{
  "n_layer": 21,
  "d_model": 96,
  "n_head": 2,
  "n_kv_head": 2,
  "head_dim": 32,
  "d_mlp": 256,
  "vocab_size": 32311,
  "activation": "swiglu",
  "norm": "rmsnorm",
  "norm_place": "pre",
  "norm_eps": 1e-05,
  "positions": "rope",
  "rope_base": 10000.0,
  "rope_fraction": 1.0,
  "qk_norm": false,
  "attn_scale": 0.177,
  "bias": "none",
  "tie_embeddings": false,
  "parallel_block": false,
  "init": "normal",
  "init_std_qkv": 0.0544,
  "init_std_o": 0.0,
  "init_std_up": 0.0544,
  "init_std_down": 0.0,
  "optimizer": "muon_variant",
  "lr": 0.00215,
  "beta1": 0.95,
  "weight_decay": 0.074,
  "lr_head": 0.00634,
  "grad_clip": 1.0,
  "warmup_steps": 200,
  "schedule": "wsd",
  "decay_fraction": 0.854,
  "decay_shape": "linear",
  "final_lr_fraction": 0.0,
  "batch_tokens": 32768,
  "seq_len": 256,
  "doc_mask": true,
  "z_loss": 1e-05,
  "train_tokens": 246300000,
  "steps": 7517,
  "dataset": "wikipedia_en"
}
Each number is 128 + 32 x the weight over its row's rms, rounded and kept within 0 to 255. Layers, rows and columns count from 0. Numbers have three digits each. The size before them is the row's rms in percent of the matrix's.

# layer 7 attention value, 64x96, rms 0.064, rows 28-63, columns 48-95
096:102144171072095127126143165110101136109185086088137178150149143132203114103120124110141092120179141068077094112154100127141117110162113088124138
105:127127108095052148150139119160166150071121127120159061102108055166169123074159108158098122121205114116059121166162088145146142109082118116059128
099:120117141185123131132127202074173102147133161207074121101141065142107071142092087112128110124165132110091147121138076095105079155111107114093149
093:147101107112132149133150141068155115113120114115084080113161113195117156114143151133121183097105163170135120133108136085170091148149077095121131
106:092100145106122075155113168102063125076119122094144168081113041174196095063164093070101172112127153129131077123103117103118114170105162094120154
091:100092176186169116196143158203124082139135190112160125139135148153129083172119176105115141120109183199163179080168113162136111111161130098152109
104:129095160092107172086200136185091130113120183145092110139099069149103088107151157146110139126123135080152083084164144079129148118163103154129068
110:117134128079143084187138106159121103106092099156133120114082127182149134151107123139147081078140186088115108122099164162156156105127108117155105
105:144123091135132123127115145099112075073200106153115142141185204167136103152171136157098147084097146139063126130097130202162123164103203107116126
093:154180114083133106182209103118093158173128154094061116109115115183113137172151072078142117124115165120175096126098106104137170116108058087084119
099:117137177081121129159145131147183104137081071103153129067112113128122146142066136174125166097110114102103098105207131132119139156120161095114122
113:149139121118128122081123108127117162113135119172141134106168188106202138125114091171129138106095130048121073095110150108118078138116084127093131
097:143195149132165091090124158041100083158094127132137106128080155143124139159148167106093142063092105125128125139121130174085113085145096107121124
097:204126119181172148128131110145117096121102133120157126153113050093148118190125139118117097126120206127050084125124129084128079106165121100167101
108:151111125126111155134126159116124111186132146087109155133136118084087087157125096146162124065123103177051123167085135127184137148138141069094139
107:130110128121098175111125161064123169154214145093105147123180127118066119207159164133119074186129136104114158106081171175137176130143122151137133
107:062119081150129095123181176165187073137095108158077082142099103167165115119155102111120122115165103105096122066162083118140141067083125121085112
107:183153152156147143079169154157105107129137098094138133143189162101094124052158120164109139107183120185131106152101105134175127096198116096149138
105:163150126157133124146102177112167092140094147092112112167087142108111107139122090121096206109065125114142120144122255144106061155130098182088094
102:086103160123160127147146136120134110112111147200128150100076158148113150169150107192156055126220177122131106144111123118142144117106089137182159
097:159105115081105124146139187119186125139157114129153142058137108172088115174156108090125105141130133122121145135137125128133152156163040150074101
118:105132061111119136060116131090148112157117173098169095154085122142166120124076101151140065131182166108113079088129149130128215086150125137082147
104:075152162159137103095179107161108094117103132144112115168130150151081113095116157112097135139130109162088132219154162108156144157130173124164085
105:170110143119135074116174100147120110123119169112126140170081134121109131134154130114111129115152126127146129161168144177203073108136174135140122
104:111147092162188131122147189142133139087166131117121131102199152182155096157105189046222131091137107146109095114109192101141135138089102125082106
106:164171152119163109149150133102197153162154032081113143120115177103137100091114143126161133146100184082116174172136125148147148154143160071133119
103:203164077169121142080090120132154094068094146178132153148163086154080169154132105133168137121092158082136163092109056127079121120116100146104160
113:145154137176130148093157139072182147173103128116143170053090138062122137145081166144145123116097122116089136153158077065129142134093162150116157
096:115189107154138164125088070126129141080100075125121146152099055148129119133132134141139115070164147107148141140113132106156186165174094082112171
096:130137135144119130185121136115073122176181135088113151096155121145135149130139124161060138133081112196147120136105074146110131141110168112119164
110:103167169084111075183142050139079141080156108101146111106078164127116107130130118149131151157132140153110135156143145102135117089128169123154161
100:083138138093166104068062116078122110087123135144216138114079122089134158093132122092132102166133121130165084073110171097097096163152164075159132
110:118154094145073131109177074156173181091177069120129129182170102152151117138170134138176128155127086103113153147141128106109151138163101176174159
116:170118126119142117152089156147083162105130077115140127113100107203197154139146047119208091128146130145167122093098121105127132106120109137152093
110:116141144115150154154127096095126089154117221114157087121123141112112168126154176067116144145143135052116123115185044128124177074161125160108069
107:090157148102102151137117139134109109156187119150126128144146161099104117077126110134114121128131109152131081184102116094122172182139129118127060
# layer 7 attention output (transposed), 64x96, rms 0.0572, rows 28-63, columns 48-95
099:170093135135083131069123129114123117082147120153140116115182142121128120104141158107113134114069098076156161128072150131191080170106119066112131
115:080056123169129149076146115121151129127148122173109154084102155129157148171126197123060182104103122120107178116076199127148140119128113111133149
103:113138089139145136151135112126215154175159141196070158106159138110110157145137169128148185114100122128145165109134131159148142110180123161137161
100:128156071120184080158108086122124125152132132074169159144120089157119160159090115121151172140125129120103144112084150198099194153164146149168128
105:099136094162105152126146119147191141191154170135104171120140128114103170120095120144082107093110220068192128157126105167069129140177160171121128
093:159113116131154099070126135071133140114086124110096111136109131171222165089146155174121081154133166084123096130117175084165184171131121148145144
098:128161101107155126162112115117154148133184131137155163150160059133142127183135139122120088128165144113127174059106103088123124139081129060110154
106:158160119146128140110103132100104155139106180138186118134177125076089173139149154111083127174122158172088112130081067173145124174090154090080085
100:137064125130120152120110165055091095169145167152102118097073100157098108163183170126112113125115139123168055161120107124063150161105101118157125
089:136175114137145172155114119127148149067094134200163118070115161100127089113201117108094119152064138148134184173197127123159113160133190114137126
101:074146131136135137094101133182107202138162148111148132175152077143153115120158151077104119160143084081156191086093142129153129119094154113068112
112:227197139168090152121166096145155099173173145191107140114053089113086159211122120075140166156153141157126133104158112074099144132084135089145124
092:121154149060180146143088115110117117075112200211136139106086128112142171141200118050151182105130155116142156139101140118154126127135099143170116
102:133156107177113202138108132162159099134092126062095128097148112137142138125184162205046157130103078114064090092155121103116147057078123154085100
103:044137140131149154145198129055110131147129151125106162160100143163083079093175148150090095108137082100141139127114155142094124095150100146093138
098:134085091084136102094150183108115116096113112136085135149049138138124075135149070090097113155098105179137118125081110096054059162119098150059144
103:165149100162108132128109098106106165113121163122156120162176086108124133072093167124121089155125168111120113227135122131138143102107151135235154
115:050135120088145091123141098055142121139116122191090131133107159171148152172094136161105154144105099126072122100172139112144115089123164112081163
094:085070134084122164115118133193125165088192140156135148151131130107129117204161174150150173120112187105090082125116088063168181089139166114106136
105:139172141109084168129124105101092097114089148055105124135141130128109175131145123172127108219087171163096127161154138162116120184073107142124061
096:108156117063118128122151191086059132061120153150115123113128124102094078128157062182089112154159122186116128110154110124147095153124156122073105
111:114170166140160137160093088172135127144097124137084096098197135124136095109103126127085168125130155170111158114108111161120102153126130183130207
096:146113129114124126156124140103093127129136130084152126104206166171177130126121186131164061116119155092169099061139204131054158160134143063122131
100:116150193135184130128104119131149165139149138122086156094173110179077177133109216164133122187108102143160111143154146075113127094168140158142110
105:192110129150131128156134139104087059148147089127144153095104152099116122073177075116044078138116188095142108122147130098180121121123113077169123
099:088138021106141148118110152146095101165100157112156131157158139128122123089100162160116078125080056120132137059177216062127130117153129144124169
101:143083150159118201136121131103141152132073093057171109154147122096133097142143133110080162112142083115107172161089121122161153119124191094169145
110:198125098106147112139112151135086148142179080154126183167144063102186122099163126131102163143155103110157133103080160106131139123094133139131084
095:099176113087130164175134130100124123152093167101161098121211182123089107144135102105111105099094111132141138122172089177112061122149150166101139
097:099055097097112095159128184170148154124131142160118045125072174191155103150153088158089137123105118079146109176146133188145153159119145148142079
098:110074102168148157056182168070147118164149101144074174080164091116163132119144132136133142173104174154160135077095085187104133157116112153096096
103:054113175155132109105163169172143069133156151128047148159139105126115133161106108053131112101180144155127157123127099157102114161102153132099125
109:250096114089155110106168186099132117168096111135151109129180148160173054123039058135106137175141110145158102108161179121098084104165101095111155
115:124135132123113111120145098119157145110112121151148147095121116084096133149122119108079179216090142148099134122161074180108134198130133105058110
104:135125171177169102060147087151115105110066134148128145111112081098101119163189098146092133073083130168118152146139181131125095109113177146152121
109:096159142096144106123123137137068123120084130188080097097106192152162130123193094157137120169085110126110178069100106142120105180147110146135086
# layer 7 attention query, 64x96, rms 0.0953, rows 32-63, columns 48-95
084:106131116125053140140143159138131054149095102161094085065119148137095150106129132162152171114110106105067120094104162131129128083055159132125094
079:172075120111186110137117079164098182127167106125184142181102164158143069149099109069084123152128112154166126206166103128146130166141110089079149
069:097086171140145076151149161142127102126168139141036153133139083126138121122103140145196087123032118117133131135085110112169078173154169118138130
085:135152117132118101164137101121151154149156097091145147165166149167184063157105117077111105146111134187127089174165093118157137179188135128135184
098:107101116123113076132135176107155082150122152166029125122169093128174167061147147142121096158106090079131108085132132181138104131134145158170138
088:078139156117180163054144098141161145089128113171102119145208183145159211139049102161107166096131118104171138151138134182148123111163094167127147
085:096144136123128111090149135108085113082095116148021127087127130116143173165132110136130135155121083098142065106110166071107052185160092192134103
144:081112099173122121115149152147176109130102095193094154103109164122130160139101141163142136140101066124165120092093181191094129109130123189171119
117:126107124166057167059097160160145084123126103131122141106144076041143170127142133104116144080085114129134127124104136127146068172130115055071131
113:118100165104111026043085154097128081149116110193091156141120148128169132148128160122168124123202101110135116136148115157151130110174173145136134
117:195149119112133193171119184135193107125205085153043117103137176125157101167172112112173137105125146127163103106138184085152154135131144130141088
129:091131119120131139168111135149085089092165154143102096161136126128129183176198141213121134130089069166152103120139129100122106055082174156148127
139:112150122071090064131164174114079082105114112154114129093145166179129097175110106162035135148140141161119151090111163153142119143137116113042159
140:082131100190090097160093125138156138126117181131121092191165134154088101166107156133106128153107171160114119161178144077142171148174117090218164
126:074104080151142169156158122152149138152140117137148193125103113167101123097152163165123165118162135084119165119086153127200099086146116138112125
115:096123180146174160093154133112102161124179137112170075143101120122159148180098162150167169081081057156129125138095119160164178100182145124111120
081:179052155134107136104103097150157172089143047057159097153124155156133127175120121101049100104149113115139124095145110058111095199110114105080099
081:056113105107144040120159150088088077146096144170082099119120118119143144150118134074192110121060099141091150107117107153154094078178171142149104
097:108086135095074117153167164104148082160156123112154160057147121125064141156137118160124164136134199166106118034107147165110174069151154119135114
076:061140130105148068062181126074125099073098150165163089130141084124140175176092129105165119132090077166128132135119153192089094089162155192132108
075:128130144141117111106158146141134116080204165127091127084169131126148148162135170086161134106132076101156133068141086105159179124131116164123130
091:112144146156081185136104140147121155133118107116095201058128156111083158160160098165098153142148118072128111080112161077121146140078098134180110
094:107128157191106116073095194132140077087101135168150154089159142094120164159123127142168075101057122124159127084138177164076085117150127160125095
096:108054127140161068157131124170120104150178144124086163134113068162107120179157137184165124161115151128092097089146110044084076125107145067135142
122:083170131146147210086112185089081117068092131129123155106184165152159133136139103146171039120133119088099142100144138131116164114210074152117152
124:182129096125126123134117153147061082131102174146125133128176094089121136154176110071130095185102151135136057111163154129202115109168120146157089
122:159178125130051116106098138163085118087131147067139146137110134114118181160102164095113103081108207085140097142117142135153168124117187107139175
134:133134097121068106078098124121080089157136124113107087091139139092117114150156118137113105158170130117119139132118127130145151173152186112183082
114:202155118127134154150175132188106089021090192103187101121128117057115157153179159136085123121114169221143132119120071067112138087119130103124143
127:064104139104103123118115096088134148128087066115133114103143173125111154173153143141134180167130160132138154120087101175122141184123110159135140
137:124049126146161159129141131106125107115141086131080112074184123163163100169114152174155127140144103087082179107089108121100116079112072174103148
122:109155077161165177111097157128108116133145116095107110126137175193166109089108146103177142115142151161193152156058061169125151079110086152120088
# layer 7 attention key, 64x96, rms 0.0981, rows 32-63, columns 48-95
089:131178104156206142121139123120082110127113138221069167108103137113132109065143138168147167099092157127155110139110120148141152160180074121121123
080:173111131089098142123104145116161152116155122097189114206184120144116145147097145120174100142124126123070149108156130124105089142086196164108119
076:087140113138166206105087136153166187109113137132112112100113152062131104137110159156122142122163055071186124179114084095126076134100108120164173
064:162055150098106142114088104115126173127140129098119133179112125101144159162149141121173154138103134097089148129137079072113106128061132089181112
090:036120126157152146137137131139129145108130136127071116119131180066144131148133138140131149093125130073118109128077151083149128152147156112158096
100:059108163170118110151118128189147138093114117180085113048098142147130076130109174106118095133137122219195065044149121166102124160125093108098111
102:061095091181108137079128130183160128105146136147056144069080142087152144114163144144118151118107115104183125181067176106071149159088086134106119
093:093114094149086166092124145135087110115144148106071145113146099075110133108170157135157133082116111150128093160098085080095192128138144101129123
108:065110119148124122137151121146128116159163104054134116110108100084164076114159107068122146145168147116236164133135172163074177146128151095117111
119:125114165109104125109138138110161064115115147117076121100147117148118166130072148173148163075053142153107180071153089124108128048130146126121161
116:161191125119100056120127174136117133103162107161084185110129171095064082106164173182156154104126165132164129148089123100134127080096107154148080
128:139150173123127143143198143155076173134157094094072092144122172134186182136132148107160154107092114132127152090096091160150095159084091107180077
122:124138094144176130134079097134168088112100104190113123149135167133113168174070082083114110154151120195056139089103167075128119104115121102098103
136:056135132118119159138165133147082093118129145104157113166186180137144116111109086124196093160149072172146143170159148164126135148136130095174149
119:088134038154113120152111126181143185191064147116133131082154141134133097110121170159130181077111106147162124121150155128162115169183095104113104
122:167173104124213133101131115051171113158161072109176168115119107132114120165101129147111091146119119134149105161086132168076079123118141087166117
061:122148137119066147160137148104098158109166151130142104109104132123123103136156127098173056174161131120146096180113150105096132115110127136195200
069:112142122139147175082147088163151117111135137144057188087077117109114118120123142161174159092133128114165059197089123090147158103094097152145118
085:184228145128162086172146123114065094089106115136179153136165091158110097067145108138169161103127116081194125093133183162143113156153071129084157
102:099112103157131173114095107167129124135142102158039145072064185115134089068127136133101140118150118103165094142067108140129138195148103082155123
083:148198118084107109168109123141044139146080072138185100165113101150118090085121150128228131102133140157144122142151089167170093094139165122170096
101:137165164143166122153123154179132085126154118118202141149169146121091141139136130097144104087086128150127142134115162107093114106184143191063099
087:072093076160103119116115103124154100119081193142150102110112136159152120139147121166175057143109124132115103099170146123155132090094082146127152
140:178143099130098078141131124134145114173133177119177088145137160129141192122143077145137102151153160136123139131172096089159101120054086090139119
112:106144161106093143097092108146078170137075085097101172125128167140174108112167146159130099114124124135137144113134139083135170143126150149114161
113:119096157089102141114096100169094094131097190125058102087131140137120138114147135127124105148132122087119094079093133142125111171134141098085210
116:151087119175122154106086206121127130070097084027166159099101181183133124117150113115101125146135099162166105134123155202090120134104139171119135
124:096156129119075093109109116120168084118187144089100142126162132106117153157153122077150116113142091124142075180149163133104129097185205180063174
113:138121095079098149150079171158139166106146147095153095213079117137112162122120123102152130186151165192101147115084128180101115134061123156110107
123:078091124108117182146120107108132086124137116140144119143193093091157133172109129121160097135139199077120106182108133109126129119211112195101060
127:148079072120159153094150137119142138095141094181139144115108190106112116123112148116028170070121156104092190164140158109117140078126135123131138
123:108134110091162124132163144083102139107134149137126131136114115123144066177112220112149077098064122179152103147155143090093194118106157100116148
# layer 7 MLP gate, 256x96, rms 0.101, rows 0-48, columns 48-95
102:115195128090110098177184063113146124143091154121132096156089100132088150058164135139082123084158133123099102129161200145126080107139176148166121
109:129170083142132135112085119067135141122158092139192161124116077144200135096128138149154136169113162186103154086079123154133140078117115122137116
105:144165116094110099110141070150160162106169204150146125155118108127111199156085105108159062132097118142117126139140174159163137089144162175132106
115:173141128104121091119116126050147132184093116121119164075148125171097165126104157146135166163131098149097118118140153149142105108140126091108118
104:105137142083126129167162089102212081124113156143101172109094196187160131094116152165109103155122108164109132077148177118129142112170130163111127
096:101156041123057155144156145171128081162150147075144187176148102112098088126130160165169113099108109115152092183106166121155151068176107144149134
112:138093147153096110137128142062070096150177209065134130142155137105101098145138123124092108145131085073139103176163115137144173086115125141142103
095:128124144106154099133155137122143085192114133145049164149194110109111138106085178091125152163138115130087154116124184144129124133100125152154175
097:172157128116186131175154101129142136141070070136131148129136160168132141083159071166184129095150150143123086190173152118096097137164146167118193
103:126131087077127117151161135129123080129197161151159099186109155103129158115176127148134156122203084098142146114152105118188179176123150124108098
101:110118140113150086145067114086078153111095136131136127148139130188148093149120115190153112191060147100114080088119118095124147121140128140131190
094:152150109086110143153112123178170098131106099122079144107157122097105108156207157147158172147223121107121108162159148188109124112127192095131099
092:086154146087144107128059120128143159151116141181158078165139164174127109148092137127125114164175147151081116141173100152128104157127154163121156
087:189143165195101108106086161154099127166151152134142148128114108150116133113156157150212105127179146091154150173056115062135125138100124127138134
100:132143104125111069160103137105144110147175149099178099120160171118032089207138125146139118136173102069134131141108083109120140113122099082141154
111:143176115137130076140187062086086137118133151028136141128146074064090112097199101122100158108185105117134162151176149147169140132104169149135134
088:100101118132118159152205176132137190143130128121138164149192083103138100163125136107101179157162090137152073095129116120150142126211174165169043
097:084098096107104131145092146078132098141117184145138165144111187086156129034118128120111095130103128121131127144128123151105140112174113116103050
101:129137118082153099106180122084192163175169091131183130169153117102068166073123127050095130128140142150111175105143143151082164218147100144053129
103:139085113097126117129109124157132091078157106097164165124127119115129108097140135125073128179195105146107177127095113097150109101162200129132204
101:111083170118175114177059077164127115154106145141154100152067106146110161114154179170163133129141163149107163093130145116117101084116123108118196
099:093121151072123164116170142094189119121112199160172091134116084106113167139140094135160111128100158142104113128170083123110075092051156104082103
100:122148147144133163110105133127159163117130101105114111096112100205133157072185194162081109109128116126138147151061053135073084161125102094125122
094:141139140131112144207159165128110091124153175142082167133140101085110111047103076103159114105123128096137167147166193126168076122160174127168147
115:140137091203117116164187127121164077133108077114124122114147167172111132131147101166122136095092127050105098138194159141053114065160152176099111
097:118129168122182109100139103146110139179116102142210162170067113149108162115134147126083121141090134174148153146072092125122171134177136103109144
093:081152087112178106107093156084116116116119175127114124150193090108148136117153157114138108156134146111055098166146135099139090152175115123183129
100:130175110122078122131171157124124126093189141123093112074106116109137128165185154058200139087116119094064205187175182106116128112082152134109100
096:192095130125126148169115138113137116124117114099186167136154102139136178122168099194149039134129117184143168156114147138096095103121123102068159
102:092155136098124166174101110119148116128147155151141116193172157093131122166147159138110127100168123121179129139105120115153105125180049136093115
105:135151124137131159064096088163099158144054091128109167107180129153102142123143111150146092169115125130118136148105115115159050128157151134104122
105:154158107162078126109098167124146089102111128080100227132106126158125127149169124162186085162107118097120124181084136136150080124119146172134165
101:133172109119134154141086160139142114140106123096125164169118045098080118172146148159136125128151140140129116135113131134113135163137122110129131
099:111146074156151111096105129065098109170084096136122152115177167134119135147085143150161139112143125152171134118167091140104117115128094096119131
102:117158105158148142090164152128109105147171145137139135116196089128121061150134084083120177154153125183125078138158153143115184156142133194120079
095:087110168145101144148127106093170092108157132215128150107084112155140102137169115108158162131136141155083178178085140115140106158162094135146118
113:125117113179211115128096084150138151127168166076074118092205098137133162135117123140109130156152123146110103126136093153151181103128166180082163
091:140070127130118138148164190078137074112121155155153090190136136176137094151076124109164140098090115135081101153096113101138151111114060128093159
108:144101157059065070165167097157107113139154071140153080119143140164111137160191112170097139094133132120130166103133128156100185126099125109121094
101:122177161041087142138125080196098166100143162137103157074090078146156136160095118119150128159203120132099102171131133126145101211131146154105121
096:143109102093146170084070122085085190152130112104132146153161035141105171142125091117143104158126121186123118097093091088093199089137136103129092
099:105104045179154128099021139073188070106136146160097131173176135122153135130106074130135107137149117116130152174142131114117063130184056166092138
087:082106116119085132112099067196148127092130095075097137120090116125095123138125167157073141129169137114119150085173125095092166079103112059104144
100:101137129121096088148154124153149147163218077132134077138171177104064142150166114085125128165124173118077103181203079158143111168165201151124122
101:166135126091120237087166131094176156174174132176166110148133138165099127154126115064123149113153146131067139128104156051136105123131132122164086
104:142216122107176067114121087176098122108168182157085156106089107127104125132107180212137152156154117116105103097152135111128142098151126153104138
105:065099172157074107198074115076127113122130147152178118180147082160159140139078137094137157084110138157140141155164102078128122140104126093109163
101:117192106147160114183153125106080106146073142086069095114162063116106113106155108164106168135126119190114143107165139072079110086129196111151120
102:156143092144088137182157127142097121146106094117166140149086167126132164114129134152126069131136165124112142195094094114157158143184155125160100
# layer 7 MLP up, 256x96, rms 0.0967, rows 0-48, columns 48-95
102:109047157125094127120163174158176073134149113121125131070114169075140111156096141078124132104113122155139215166092105185138150136099134107093132
099:130188141203112107141112139156155129105120148173163179097167122171086120152125081126117156202175068080174156066131160131119219128125135152134095
104:095175089117130162132122085110150160116133100088159166075162095041135145121108167077108123102187161155143094086102158123145171102079138122094154
110:173131079152109126097136114097157160134185191186107175120107159135112172118114151120130121154144170102080067135191098146109140095126107131141130
105:125142151138118183150072099172164067141082168129094132149097120175144127137120172174092133169096096144150067107170087072126139098114146149161080
106:140136145130068133060171126106101112148137142191119132201136118091166084127145151126164117164116171147119100146067112131123099090194130134130153
105:206163116173182106083163148145055159101125121075099125108101157126099103126151080143124164173142088069176064167146124137132102137154109105154122
101:144102145101140149117124115127122098177100163123113149126135129153130137093051172142102132134140155154141109093072130143178110116154099125147160
111:129192130102138166149116117166137107117142162152125132094145089106074113118120156116160157102140118198168160138111122135178165109088127102183104
096:116146143134121166141143079149096163077135089151096145021127113173097161187104158135157132120054186158146125099091134117113125115134113085163114
100:216160116105116152131088078128144169159067119133136137100127081120146088136177094123148168190135126145056126147120149116153116212119146163128145
095:122148127091197090112130134110204076109148115169126128117168146095159161109143173110167154156171142054128117175159097148107120187143148098143126
091:160160143094131088200119177096069151148173110156112129147101050121148154160120174084115162124152119044143138179082149089159176111134122133145111
092:182154179191091120083149173065060140145119119129126124127086120145165142093108150164203067090153129085143126137101120078119096134059173138123154
097:121126153140143113122076078081165088149156116158152115159084143130171146130173105101180143151185149101085114085090074125146116088186176081125182
109:111072124135130119170113173186091123129088059109118138108165077117029139088102138136130095167129136141142131087086153115114154164122098148181154
102:124172147159082144121099181170145087133121167176100085085108106180165108071115125132109130079133179147145198183139149151107105093091135114130164
094:026181082115075105112153189167147067131084155120135097152111139169152167102171119140165108094092154127137103169113164178162110132112159141104119
100:115136083091072135156127110128125112156078150103174219121081135172122140152110180166114092126084174167156191136111193150173154155084179125109103
087:110120139128159090112108151134176094114092122107048119172178143177120212106156136162172138113078133122134115087127182216129163113170176143131105
099:100079126110130113145149134133144140112069162115157047046069142135072136095108115136162139110113157164084138112159160150108139114085181154161150
104:144144099099194111091127101109080100174152074119148102091065087131126105081137098120111127095150149113125173121117200130116095067103077099105123
102:087058096097135148068108170125144115098092085171120088153168112156071166069120171165077139133139095139113155143137071128102110083187130138152191
083:142085158139120116188117063126108145097162171135062103124088148145141129154105144143093153142052146151136104127075112165137178109123080165042151
106:120101076069127078152106167040104135153106142095091162162144134119140129116092170143156103081198162093127150114109135162150185146136123106120181
098:143122060087093090152097140090095154112181153098113099070181112114100172118106169157097157192142088141171094106138152129115136143100034117119072
089:074064155086086121124105143087096128064149121154130129168158072124162147114131147132112112132162079191141109037111151090169142130142129141137113
099:121185179158099144166161135147089120146063085083090143187120111138096193120138157120175097058108082087136140149106166099099092105111087142133138
092:078162119126112103060115107109117189138115093121135071148037100125141088162120131112108145092133176117104100059135141107147158150086096140141112
102:152107089089131143073103134089124131151142161152111116117144156126096135131091193158091124098120166100144147150111116121126092093186093148153121
097:082147134091110067136115128125126133186098136163081116181113085107154182131145138124190132104118155144076144146152094086155135108208174114106124
106:107104140063168170086137119121108143095113069178116065142162145125163143169136121148137137161086148119071091102133089118117112101160150174155119
102:177128111189111122164135134152100128155208129107099155145160119140172167109175166142096133170152185113121140147147150176107107183136080129118088
101:127188111091132180174103098178141162104119151089141154045132097099114142090113143160165114145137147168099133116136135072147150141104158125111135
099:132147087141105090195151127121067171106166138080131122102145119137135144102142134174141101103147137073126082155113170079176145117107127192132151
096:098100141144147107174161149146123170170102175141106118135190085084140182142199199127142057091202128116089151142117134049094157089108096166131098
101:068076090171114112137105180098145103111096130114115111141105109094143135050207119162148124125156102127192185135109161168127103111099143141144133
095:121137164119162105116119186072165124156118090090148150220123100154152117191080099143141113136107159101165153173095106121112106159137049128106159
102:112115169092129076121155156164081062104132059117104104138084166120101155122089134136120121129136104138125121070108123082097145068098167094227166
100:140143139157136116117059126103076135146077098111139076107114095149156130128148148129122047140175095105092115120156125145142147132134163156100128
094:134130106117114110097102146152097160167089118123195130128164081136098114096147138064169139128199114176125150105136108108156105121129148147129100
102:180183165174126123131096119171115205172158094139087090148127142141137168127137161113178146111133151118159089113149151134151124141105121098099103
097:136167099114072084124124056148221188140099094130143066173103105117163140127140080128100100138144164135075124140161140151116100141092153117059144
098:129151131140097172128127076149142123147124132129151128144190151110128163124184168119081155134092094075131138079088118143179125150159137102114155
098:139150072139118156120137142137163163162107152202146142120193108111114099118143137109077109140123131035097087117139146118158094120137118188141086
111:119150133183115176137070184105097148150080116174108121173147124167079147090110174125117126148136126147104105132121096132116098090075074150127110
104:119117110110105115076094101054181128116150150187134166104116130124179134107146115152159109171103164146112163125136096115156149128130118136083095
095:056095131115130102129130194143153145092199135153121149131136141154159158169133114118068118142080170093138150115150187148087133202103150150112104
108:071164098080097140221143102202165109068134167152148105121175149130128099131137138129110169154154151134119109103130112139100130109104099074105182
# layer 7 MLP down (transposed), 256x96, rms 0.0858, rows 0-47, columns 48-95
099:168150178133118092098103106134171130139137079126130125126111090152066119114118097125076110119134144180135118067176136114093140104105169161053076
101:137113112146152123143124144166067081059086120112099103143147124172051159129188148108099104151103073082162093099157104095111123173159154150073128
103:103121131129153158051141079189106095122157167134170141085176107160152140142103100158164084156086056126077205146101156093124092135173150119132156
105:067140104112142113161142114082112126140104173151147148171135091144156130106142134191132134136106143093181141111087125140135156079119127122095164
108:166111158221125130083073146077098144123157156150073128039162117089128106143133109152101151122146114087178088119135062093150136139122087063128185
099:149205147127068136081098131089130062101118115150141154164120184151113100132106157118118089177079165154154067155102107138082087113146106091178170
110:146130130092155116106172099158114147162096086148136111195159062177164140153145132138103106128132141171106158108183170168141120192070114175147154
096:181123168127080105120168168113146114093131146143125136186127118114165129109167118159095089122089145159110114141111123142181099103113048164103140
101:202132152139148165124138110160068124142134161131156112102111103163115118093086100143172170121118139126150136126158153119140123104117101113151153
102:127096159119177111099130117128173127171120128188128135120135105127135123060194146121176171133193111073082125132124090126176086138138128135122156
098:161156160145040106129135191122155146142116117110148195092150158122161128128168134098128135088180145138128110121121194166124213146162080143125116
095:154125135194100123161139156066150083111130074209164123128113110143145111128128123097142165158156138108115139128163196179088126098186174132134104
091:121105116116181071121163106164100086146102128139113155079101105147090163197161157137207130184100144119116123135134129100057138106104132097131137
088:156169128187129159141112181153145119161105185149117123162114124087119166095098080045138162095168166091104139140192139139121122147138157148177106
098:108134087135122082109123086038138100092141095109145130147135110112145173166127150167111061125065178110140187142077146076113103120177111143171151
113:107132087153081160087098070066122079143111186088108113111090189120148144098115167163111197089155146136116114142139136155136161103108116040079140
095:075139078088184080126161101110143106159134100058131112198145099051109148182162117131125134160113093138095093116134112119186161119176120097104076
095:124105104097155162132173155118137083095082139049105161147153081133171111093087089070113155141064115151109101093161167122168162107157096131113105
101:109116118115132120151121122078161163164167061141187159140156141162097167163134160120118131115108082144115111113113158182142077114113163143098099
097:108141139035101055088147119156121088151194111091178186114171130134141118134091089085076143129199096136137155155083149149149131114147160152101200
101:113138157107085130105134131147113123116133083101178065165102160137143146123161152120092080151128177105150088090116169147154088133138093109142044
103:145138114102204171134113177124070151188138121072105099098100154095171096151128132131111108124112129138065128120099148055146205129196063146116187
096:155130119108126135086137131181115065111048106170095140115095109083105118144189182110134137138110087107144162141137130116079147164166159141111120
096:139121155157094146128152146184148105141163170143051178113090146153122112126103122079132084162065177114189144117138166146115132096124102221163150
103:129086136138074087150152085072177068124194146080168144170110142122123106171117155162107145127174122107133101161161090158091159124129165193102107
097:148101095115197131139148103086129109153099116085160137090120145153064149100175159148134127206120144072119140071123144116122154152164126139140094
093:094064075145164168155101131076141105078113122192116120173102122138165067165132101152144077128161134180141149136141121066182100115163154124109123
102:187159135117127172113151152144102115106150138064112113127158199110137083122170136114175144119147111142022119075117124115111103178138115111072179
097:123187075120182083115111114082149189143118120162103090178084083131178100149066135076180152133139110172121106079146190123147150132097136139173079
104:140115110168134103095082120160191164130181124197129129151144200136153100101141111143117172139040139147149155177119133128128153095156109107079157
096:168120111130128087151150114085093115151105191139117078110108080126161109138080185123078154146142165110118118106120102176049099142189155188152130
102:091171137131182166118138112112126157132122109165072117067107175105131115122125124141109114133065170116124106117119110123189136076091161081167095
093:145088123189131128150186099156145096131157133135106162132146188088136122105121156121140117085133145152194125127056084154074144087163159143084122
102:007107087121131098110073116136098147129117094118109186120118160129105161171143186122171175091209169092160103103144068106109102163182099154113101
105:185164164147127151071105140134159127109161118150109106207161094126068122139103155072096140148152083198125167079119111178088088144144145120087130
095:141146065182180120093133097187103199178116141121143119128141154134170113086137118157132127182077120118116102158110110111116139118118134132123176
101:163069165145217138110087144102075097119174162105157136078156125123082154110088152125107132180130147123132106101146155099150168072145132136108087
088:110154182129121122175150153104173161067118143115155082121128104153182092136162151142070136096099181082143141111133131074100111122127106104127166
104:188146130134137184096141122169130204062143125134153133087162075150105090079164158125105160074142110109195124157088123132144149154182076097066147
107:198130077165170135145146169110180209084141151145165110133129175130087167137135099133155141113066159134170114059146123070101114084170128141180142
093:149181049124185149135148125148139112127134100126162099099123143119115150102073133122081103125168100115135108105154063127158035078163121134123148
100:178159103158160132159120073128095132112130113135082104116075193166133102159149185109184148173154099146162178123149133104137099156165091134129087
093:215138175146123113096132199137085133131107184140067167191158089077102098124147149079165108123129139117148129150082127146109112127098153149151151
096:113117066132097066085120146131119145078140166143114158186138114110155125150152115140141152188144150118124104190133201127145138105110127116127102
099:081146136159119090128128117129087134125143140060069103148082205114151160133127112149156133169117145181169147144151068127097149131161120135101163
100:129181118116153109075129083167163133113107152143100171102123234080164111180167140145162091120189081084138093155096128114105090098180126114091187
110:154142176157100124180088137162112143120096116140112112175089150108129107112156122104121147119140144153107106119068134153078124103118091098116103
095:112202121134129124160198066134094156107091118141155126129119145144097062146168118181191118165130190165146146100103108113132117150130138084165166